config = dict(
    n_layer=14,
    d_model=128,
    n_head=4,
    n_kv_head=1,
    head_dim=32,
    d_mlp=512,
    vocab_size=5063,
    activation='geglu',
    norm='rmsnorm',
    norm_place='pre',
    norm_eps=1e-06,
    positions='rope',
    rope_base=10000.0,
    rope_fraction=1.0,
    qk_norm=False,
    attn_scale=0.177,
    bias='none',
    tie_embeddings=True,
    parallel_block=False,
    init='trunc',
    init_std_qkv=0.0464,
    init_std_o=0.00876,
    init_std_up=0.0464,
    init_std_down=0.00876,
    optimizer='muon_variant',
    lr=0.00911,
    beta1=0.95,
    weight_decay=0.031,
    lr_head=0.00671,
    warmup_steps=200,
    schedule='cos',
    final_lr_fraction=0.1,
    batch_tokens=16384,
    seq_len=512,
    doc_mask=True,
    train_tokens=127100000,
    steps=7758,
    dataset='wikipedia_en',
)
Each number is 128 + 24 x the weight over its row's rms, rounded and kept within 0 to 255. Layers, rows and columns count from 0. Numbers have three digits each. The size before them is the row's rms in percent of the matrix's.

# layer 7 MLP up, 512x128, rms 0.23, rows 52-85, columns 0-63
105:102145098163155159155110152136129110112155145155132127127096094089122100162166125163130153167119095105151178132140094133081110156176105119146142123123135115185127157104161158093119132155152082
106:117126156111104143102124152109158127107128119068158145153119108126135145073098108101126131109111158153145151105135104114126142121148151159084153145147153147088091106141115125172120154105146152
102:125151129129141110110139132120120124084089077132121146116173163140086085140120082123158118150105131101164120125119126172132154092143142117148155134135172106129105134123107117101118100091123153
105:093146138096135140172129143118127082132135135127103116131129131116150163153127145097135118154120101096136089123143124100108091150101127128106140096082178090143129120128114155116128122117120115
101:135163195147119133116100087082107126140126135162148112140118130118085120152127142083142158133102158114139152173129132148166109106191127114102177158115123128122143109069110134116104142132136126
101:136128126159144153157158121154139094158117123106147107080164131137110180126157142127166151099146147108144144171126132096119139134149121092120141190178157123159142114120131156109127115108144093
101:121162170135140175157116150131129143120095147116139091135119138139156111118130185138114093120116159193099092136106113147143075123109136135109113158178141133153110155134106148128131165106129105
088:148116140094122126163124104095105114139159186139159113101117135105094126146148136107131166129072151157127130151090110100090118139122161122130196173118117165125147114076145155119102111145115162
105:139145112172111088181121164167146169134129095128132144116182142126112149161137133103136127080124134135118143110093106135094133181122120148164155108162104095150175114088134095133089138112140147
098:134136118127127150141113092129144125168114153106088120078122138135141090130159143090097159105163127100137136103101131110119123132156119115168147113134168129146130122117122194117160170163121127
116:132094152120131166144087147175104113090155132136144121156118095161129126072130117101160139111134113138113097142162140145081165105089122100169121119145066106132104112111103112103108097129116119
099:141110099128136130127116118127137142147126153093165131127125119110158122133133157149089146150139128150129154127172122146119037134111111091127072103130131117129118132137129151110138130164141181
110:142138136190102134103132148111096090127112106100108170136181123139118143092135119143169145111132148133100128132120112108124156134129133145109142093082119140085142164131113132139115166166113116
098:094110100132136069124156125112117112152152104109136132108151116134170126109104160169093105140136154134127136128110099131130116075118112150098140141119157162129133115129142087128145079082143148
103:108098110111111092138117133132191092088141126058121122119139136137146143113084115111146142118143088170128129144165104127163136121134120161098139157147124122145131094138137112118111150112134131
105:169089129123144113140138126097149108146137116162126131162118136131131135117129118102154167108127142144102075151118138175088122156169116143175148119126158095186088137128149179119128152160128095
117:148125150134120093108119123118106109112121129155151101127154090102115150095098121130135089156124114112136171111129175064130120136148136188150118106118113153126091172125120111114127133116097147
115:162145126125141097117170158095144142121137101155146164122149112129171167153131090146101132126075111126142096114115139159083142120113067072164111175113108110111127116167118171114154128116096143
091:145121120119130117148152162119161143130107152166127139137110135096110154107121151108132133051135131125092141120155151113139156110125136152133169145142177164106104127141157138115154140117151115
106:102160104161135076116090081121125093146119106141097159154129151126159135090125093116097136086115125108099149142068104145144142106139100132121137124065145132146120106138094097157116158137142127
103:135098119167131126112142179098111125139120131177100141152097153129121095151140116092126090096126145157098133110176114085104144133128137143145138140105108138126110153153127145142132112067142158
101:130118091144100123099178115120136142150135173123137106110167128099138112120177171098102101123103136095097098123127109116144130143120146160120112195124148143127117101140131134116132162156144108
087:125121145128141121122133127144125091142096105165140100115131081134093133133128102097117140138152112123128145121151088152081096125103163152124142160152106162106068087121142104125101179139106145
087:108122152159105157149150112165079138161136150108107130141120146161137136135125163086122141165156123155154113103114120116124122132104170133145129189144098161094130154120106138118136153150176090
102:153134138128124122090114152087140148152116143143139132108134143154116155153107106181186154123136169155119130130149187111139147096109130141154132102122092109080135142175159146130084136115150121
114:120138078154118134123127154118138140133154156157130138145111109138146120154113140101141111135123132088141136139075110101167106094104146142135117115110112139130127118129104118116147139095146089
111:152126133105112149134157125133137154108107138100143100122148124134155113099141119129136151066104142112120134056149094108114080145156102143129120138161127139103129111162098145107133124101140116
107:111176134095137105105140096142141124087126126125118142150148117136153127105121181157113116127141127135144119152171115094189189124137119101155125125137142126143107184120114152143131129147156099
083:148122134155115143145080127139126173155141135116158111144160070100143103126155140119121140100086107116116178083128119119155141135132138123169150114127115144104145115115141077157151164121135141
108:124159121114092133077127128138108136083153119134121157121142111115140191080125105109164193113097138133124182135124137171125126121180131118120124121183137135154098176130126123141075117106150114
105:117187160105129104088119121141121103080118130120124102123150155171162157131103098115095125131126100096111108106129099151116144155140140108132122123159122118095150147140138127117140102147112164
109:141114107137109100126119140169148134128143106128150102122110103129155168119134120110181155120090126160125145172150139081098128129124093168141109162138154159129106143142144154170150142130130115
105:124103108120082146092101134094138143115115159143095095104163128097127134136095124108156122142150129114147117128106092131144121110105144111132153127142162121121157079109139074133090129125161141
105:108133132121114110100163154132115162096117138108125097090130157133147125159108124184111120101131159130125125163178122116119104129139131139125123070169117167103098141131162135135110143170118112
# layer 7 MLP down (transposed), 512x128, rms 0.109, rows 52-84, columns 0-63
102:112127115134117063168064121123120156141145136123140144070133118126159142163135117140149126156139122137126123123136193144139156148108150101229110119138130138120096159115136155122177091090128126
100:100090123145170107113101135130126165142146079073129146130119130142131160090154165130121154099169119145095132064120110149137144150122131131057105184117140085168136104116167090104112166122147122
098:159117115138122148137096178138109112138126105086097127106159119127106093096160116119112124119134146130131156145139145146091144147121101085169183164123158118114127147146162136128097150081125118
104:114128112103129096139144151079109077136179160124151129107125149128120139152129162119126094126131164146113098119154175179137110127137138098116100073103116083112107092096109115149088125054131112
105:163134154137167116103164115111110145109104115107121142090161097134121130136099138158153104136168170187116129087139122115139119119187132111145119136114167121092156106131125137155136127149074177
105:095140155080142103167139158093142164140098138106107117126137136131113111147119136134162134149109094130143129114114179145124169129153105103124154118152145104175177109147121080080100087143105151
107:155117118102166122122094142091120173118101105126142187121161120134139164111123156136146096160129193140149137110078116136112125142127133109111157139139149127132152106136156104127136124092142125
085:166138179155133126187123176147112110192146112105137135144163123124115157105126109123154098138122143139142137106141120127121150149131102109124124127093156121112151139175094163081123106122085132
103:127125132148128124133150112170126133145132131151096115120172117149162110161130094129150102115091127132134135154090116116115099120115126073096090129099092114091100111139128113128120153100136076
103:114092099131142136133087114119152137103103113138133121144172168122098138156126109154161066151155143140124152140120112125140173151118154114152141147133138137102163122100080140153113132154116117
117:152138084122131111127089151129107168094127084151115082131118122090125096116131104114128114119175162147120105117152111127148133116075051111113119131145114161117121147122150161146140140186116125
096:099140146093124101160145108120113132103125123134109110134064074120144122133091093145119132114119117135092129103143138158081120113176104165157118171155115105108118171159148106109160096113153156
109:134128130155133158140129152136134083140113116103107121139123107148136165109116115102123112098103155162118145124174138123150167147159121133154090089126115121123151127099136154163151137124127095
099:137148151154075115136122128128144114144111118113129104154153122157124141100124143114116109142116169134108112157132093156124120123131091128092124153119168141105109137133134098128113117153113106
099:162136126116117138146173146170107119155086093106089115101125125174118142115137131123173105138132116141109116149092069129105112097144127175146123122093114164117153119078141103081120171110135110
113:113140160186091161123135110085147075187132158139105157146142127126146162091151118171134118095127096144096161132123104084138104134168094172180150140090120124099105116123126131133146152153147116
118:142086129134163123123161102126117128114095084152123113080092120122121126076158122104118104110141151148152103150125132098118118101147122157082147156175117095111075123126123174112116128150138120
113:118152169157135149067149129160113094153130126100133118147129115129144122146160159144119147121122142152132133121152110134135117090118138138085114143109132127162096115162165169094162178132118108
093:136150132149148164138141133160138141148159116093118190124114096169144147092134163136164111121142118171140088111110113138088113161145132125152138118144112130159166129124111123173107138081078096
109:142157115108146118108130065144122129110142085134121104129110148150119142064148130110102137129157096158168089154119131098128165118096070143123129162081142130147118129163150122109114150116111102
106:124119134094149110134142125124106119153131107109162140095134121166130088140146140126099149098150167127108102106168129098119142133123133175194091161128128174123084152096119117175128136135070100
104:137136148151149119133096156149124100141112075121102112131137104107129132127144138112173109116141152119140140097144080088121144143125116119149115119116124121127132101050151139115128079160118163
092:120135148147157101139144122120128145118169121122116072144122132153153124100158128133154142116127109162109149093164130118148150125153151053124073132125142112134124166146114149118139170189099134
081:148109122105124117104144119121091147136125152110107079141142125157129141125148115154068125079157147129130148134145139089139113151114155151127131176089141116162163103116172132164116151142116125
100:136128124102122138093121097085151103120069095151110126174161137123154148118100149106130161095120084110130127099203133112149138114119143112165111124124182121136079132122105100075133129171131096
106:123122122142139124123159115129143150136133109145125149142115097175150128141087154112144133132122146098097119094130134122158115113146107130184098104123088134127117138108113141148183146182178131
113:133153132103146117146130121145132123145108118140108116107136101159166113123089069124079128102099104125113131105115132133169140114161103138113115155185085161126122115133093122112157132097083113
113:130158111128184087127159145142173105125218107128144149096130128139136160098137081135138114140102106133150146161120123166115072110123124125121140106150140107143098159133139111146124130115153136
084:117112120066153111143145157122142145085134108121154094154121119168114106093128125148113090092101120153114141116139113110151114115104166156134090096093137095157115090152144129170184144137115090
112:121111135152123144123182113148128134127114096111080141120142117119149118164148120111149150129142191128121205135142138133096140116094123114109088109118125164140097188105141116147116148125093162
105:101141140133151120110116148136144149141162089156150143127147117152109155129186136125114125116087149159141112071136139122102143125136115136185127149167110133079156139094139129098113121116135123
111:114066130139121149107109131114133169151129121115118102141105114062095108122138158120106102099137153126127131124177123137107083107106142164121152105148139131111135118126140119129130081143172138
098:124161094150094140123113140147197127140145151106122123120143092118130112123132142067133120117130132112143129139158108118068092110121109148138141084143091138126116133104157121175088111101126117
# layer 7 MLP gate, 512x128, rms 0.222, rows 53-85, columns 0-63
098:133127112138139112130094066104114154153122110099103105159157124117151151125182140121121123139106157167122097138136174128123136153131087089153075130133124098143159123150173156111097104130069106
103:108132127119132125081137139129080132127105115122139124111179165145090048111124099101103101107135159109137154104113130138120164137174108104110142160088120111163131155096129133150138118145105147
108:117115124109149091077108132066080124140148118141151122109120128144135090143119157119109160101108140155157129116142144131131125124090153149086139095090132119189137136101125159158118089110126166
109:141160111122144127140134116146070142123153137137127128125159123133142119175120132150138135140108147157139189090103141123157087134161132137129143130123089097086130106135145118151105196100143148
109:156129138141118098123144139130116126109140156127085158158165119102112134140172128166095134127124134151084139136154121147104067117108120141128089109073132150131137149109108140141152147157095105
107:159076128135107141101140127126161139132110104085103148140174135125109119104127139162093112090098168119150159144152099128127121122094117141105139136139132129141096125159106116148156166095071144
085:131135069136126150106110136127147134097157106111144124116113098124108120109099161203137129191136123129123144114139128132091087109116103113152085131136099127173124112082150124165151147138152141
107:109098141134123135129138138189141146132105125112124133133112169110123127087128105109132131151057151106127112131145138173153103116113131110129072131092125130115101152108123108145106134151145110
092:140127090112159097124091129129150135106128093169143129123116187140131118126155161160130151138146163138137121123162099134117137178125108101154130132065113097088131101150172105128117135175146106
109:150147109085111109120133123144114152137113130119074137147155127156131121125134144096107110102165100151161107114129130146082146131091040128130130106114082147102172113125154117150090146106127087
106:122070090123154143063118177111149115129122122161123088149109122101123169141142177131087106208147144131145148143168158132100134114127125145093099119103143164144132131110196125117126127130185148
106:140144128131103176123120101126134111114097118086127159125164138172165112149093133083129091154136133117156107083134090129122147137090117127089147160123148093080137145130131157140126178120116112
104:094129146096110150133127143128153082131125150146098121117153147116113144126127111091101106140143114109095118136151136130149126118134147108102133132131114171132144123148169155133073162148136136
105:127143131129146160133112117103124197137147084131139126125140114195102100149120115138171154135140121181120092116132116099088150139095139122167126126136111152127139143142138134111131170101113150
106:104087110175152117102145147106068121130102134116131177121120146092124166095084133123124082097097174133084146091126118141099120132130146166120115147126113110157128157061130095160103123131113140
109:093128118145107128128129146084151119132111147112133128170158141191118108148115158134125131104104170162123165179129126141119151105124105138065101131128068085124144099114093104116085156127132125
108:157117131122131121115147102165149135195115104124130158139150150148094115096175182142147107086131123140153152159149133101108145096118072158113126183148147116141114106143140119116176160135141103
099:110125159135149113123099151148074119153116171110161136120139095149125126138132117125122133155118140085091141153153125124118110126102145158111115140101086140132093143062170111126123093119108143
114:079114162143086091122080133141117144123143152131124122176139130154095150169122144143170138125142150167179162130129129146102084142081122104083104155159123140162121093120122162130140136151132173
099:112112099147118156132161123107106143113127154110141174153105107124136115126179149096116098122101115149130111113168164128128157125134121143110066153182134092161105120100109151163145092118108155
106:098124096141127094071158127192104108130141090096175183102163121104144162126174114123143139093109147128112126075144046127115116114101126133149133121139154166119119113125175131124154149131144108
095:131099112087122111111110120171128128163155117133154117100137140139135093120180132121119095147109096105167106142102149126124158120124097135119118157115099137115142101121135136118156113107121125
074:118149145125120125119140110170103107166149131088132104086118109127146120099100126122142130187138151127147151117139122088123109109151126148071140116112116127122108122112101158120164131093057127
102:133123124106110120112117110139132139102131141176089110119106165133106154175160147101129156125170190125119146085111139184087132136112130153099094113118107177149130138148183090139136154142136100
114:083139119147113158142144136140129149103147160126088115114157158144155112150104208113140149137116134090141144118111118105147152120072145099154124137098108166140131092173103126112150129137108117
112:082110126103139136138113121107145114152110134132111157103121181120101093151135137127159120163160097152133152160118139126118180092138151136123132107107129182182151149135141138089153182129123103
109:127113158121120133097103092108088157144075137134176133115143116158152119108176156145138149145112134142125130069154101163134134112132109126134154150123113119129125141133132136141174132108177151
082:122176146109141140125111117100131120179094105111095133089106130094177161144130107133136121176119086117110096145147154124091126133141085098097099169106110123123102159107112133094072154110140126
107:114091114173112172105135167138140122130148104107145182154094163140114096129124144114125126111126145113140133094158127100096093129101105152114132100129066158141133182134154112136123124133112143
113:145111082060133146156115118132090118166113134104120116140138159121100091145116169133128158154152138101125107137128136131141166124115096099166148146110185075155118109149108109124103150148116116
104:097125102128121146143155108117111127171137161109133113089148140148116136121133149141104157103143149135147132092115113193109137123140103105143090141100154149116110133121162135135133143134120122
106:158138116143123118154112114131125127120126115178078122149150098096123112103100112116137150097134122146098089129142090123102150092133147111098114161131172168110135111163100151137126130148138161
105:115127088093152132135126113143112107071138111140134142150143115141113097144141175139125137155143162126124134116131153126102134161151095090133095127141111126183170147168113188149097106153150119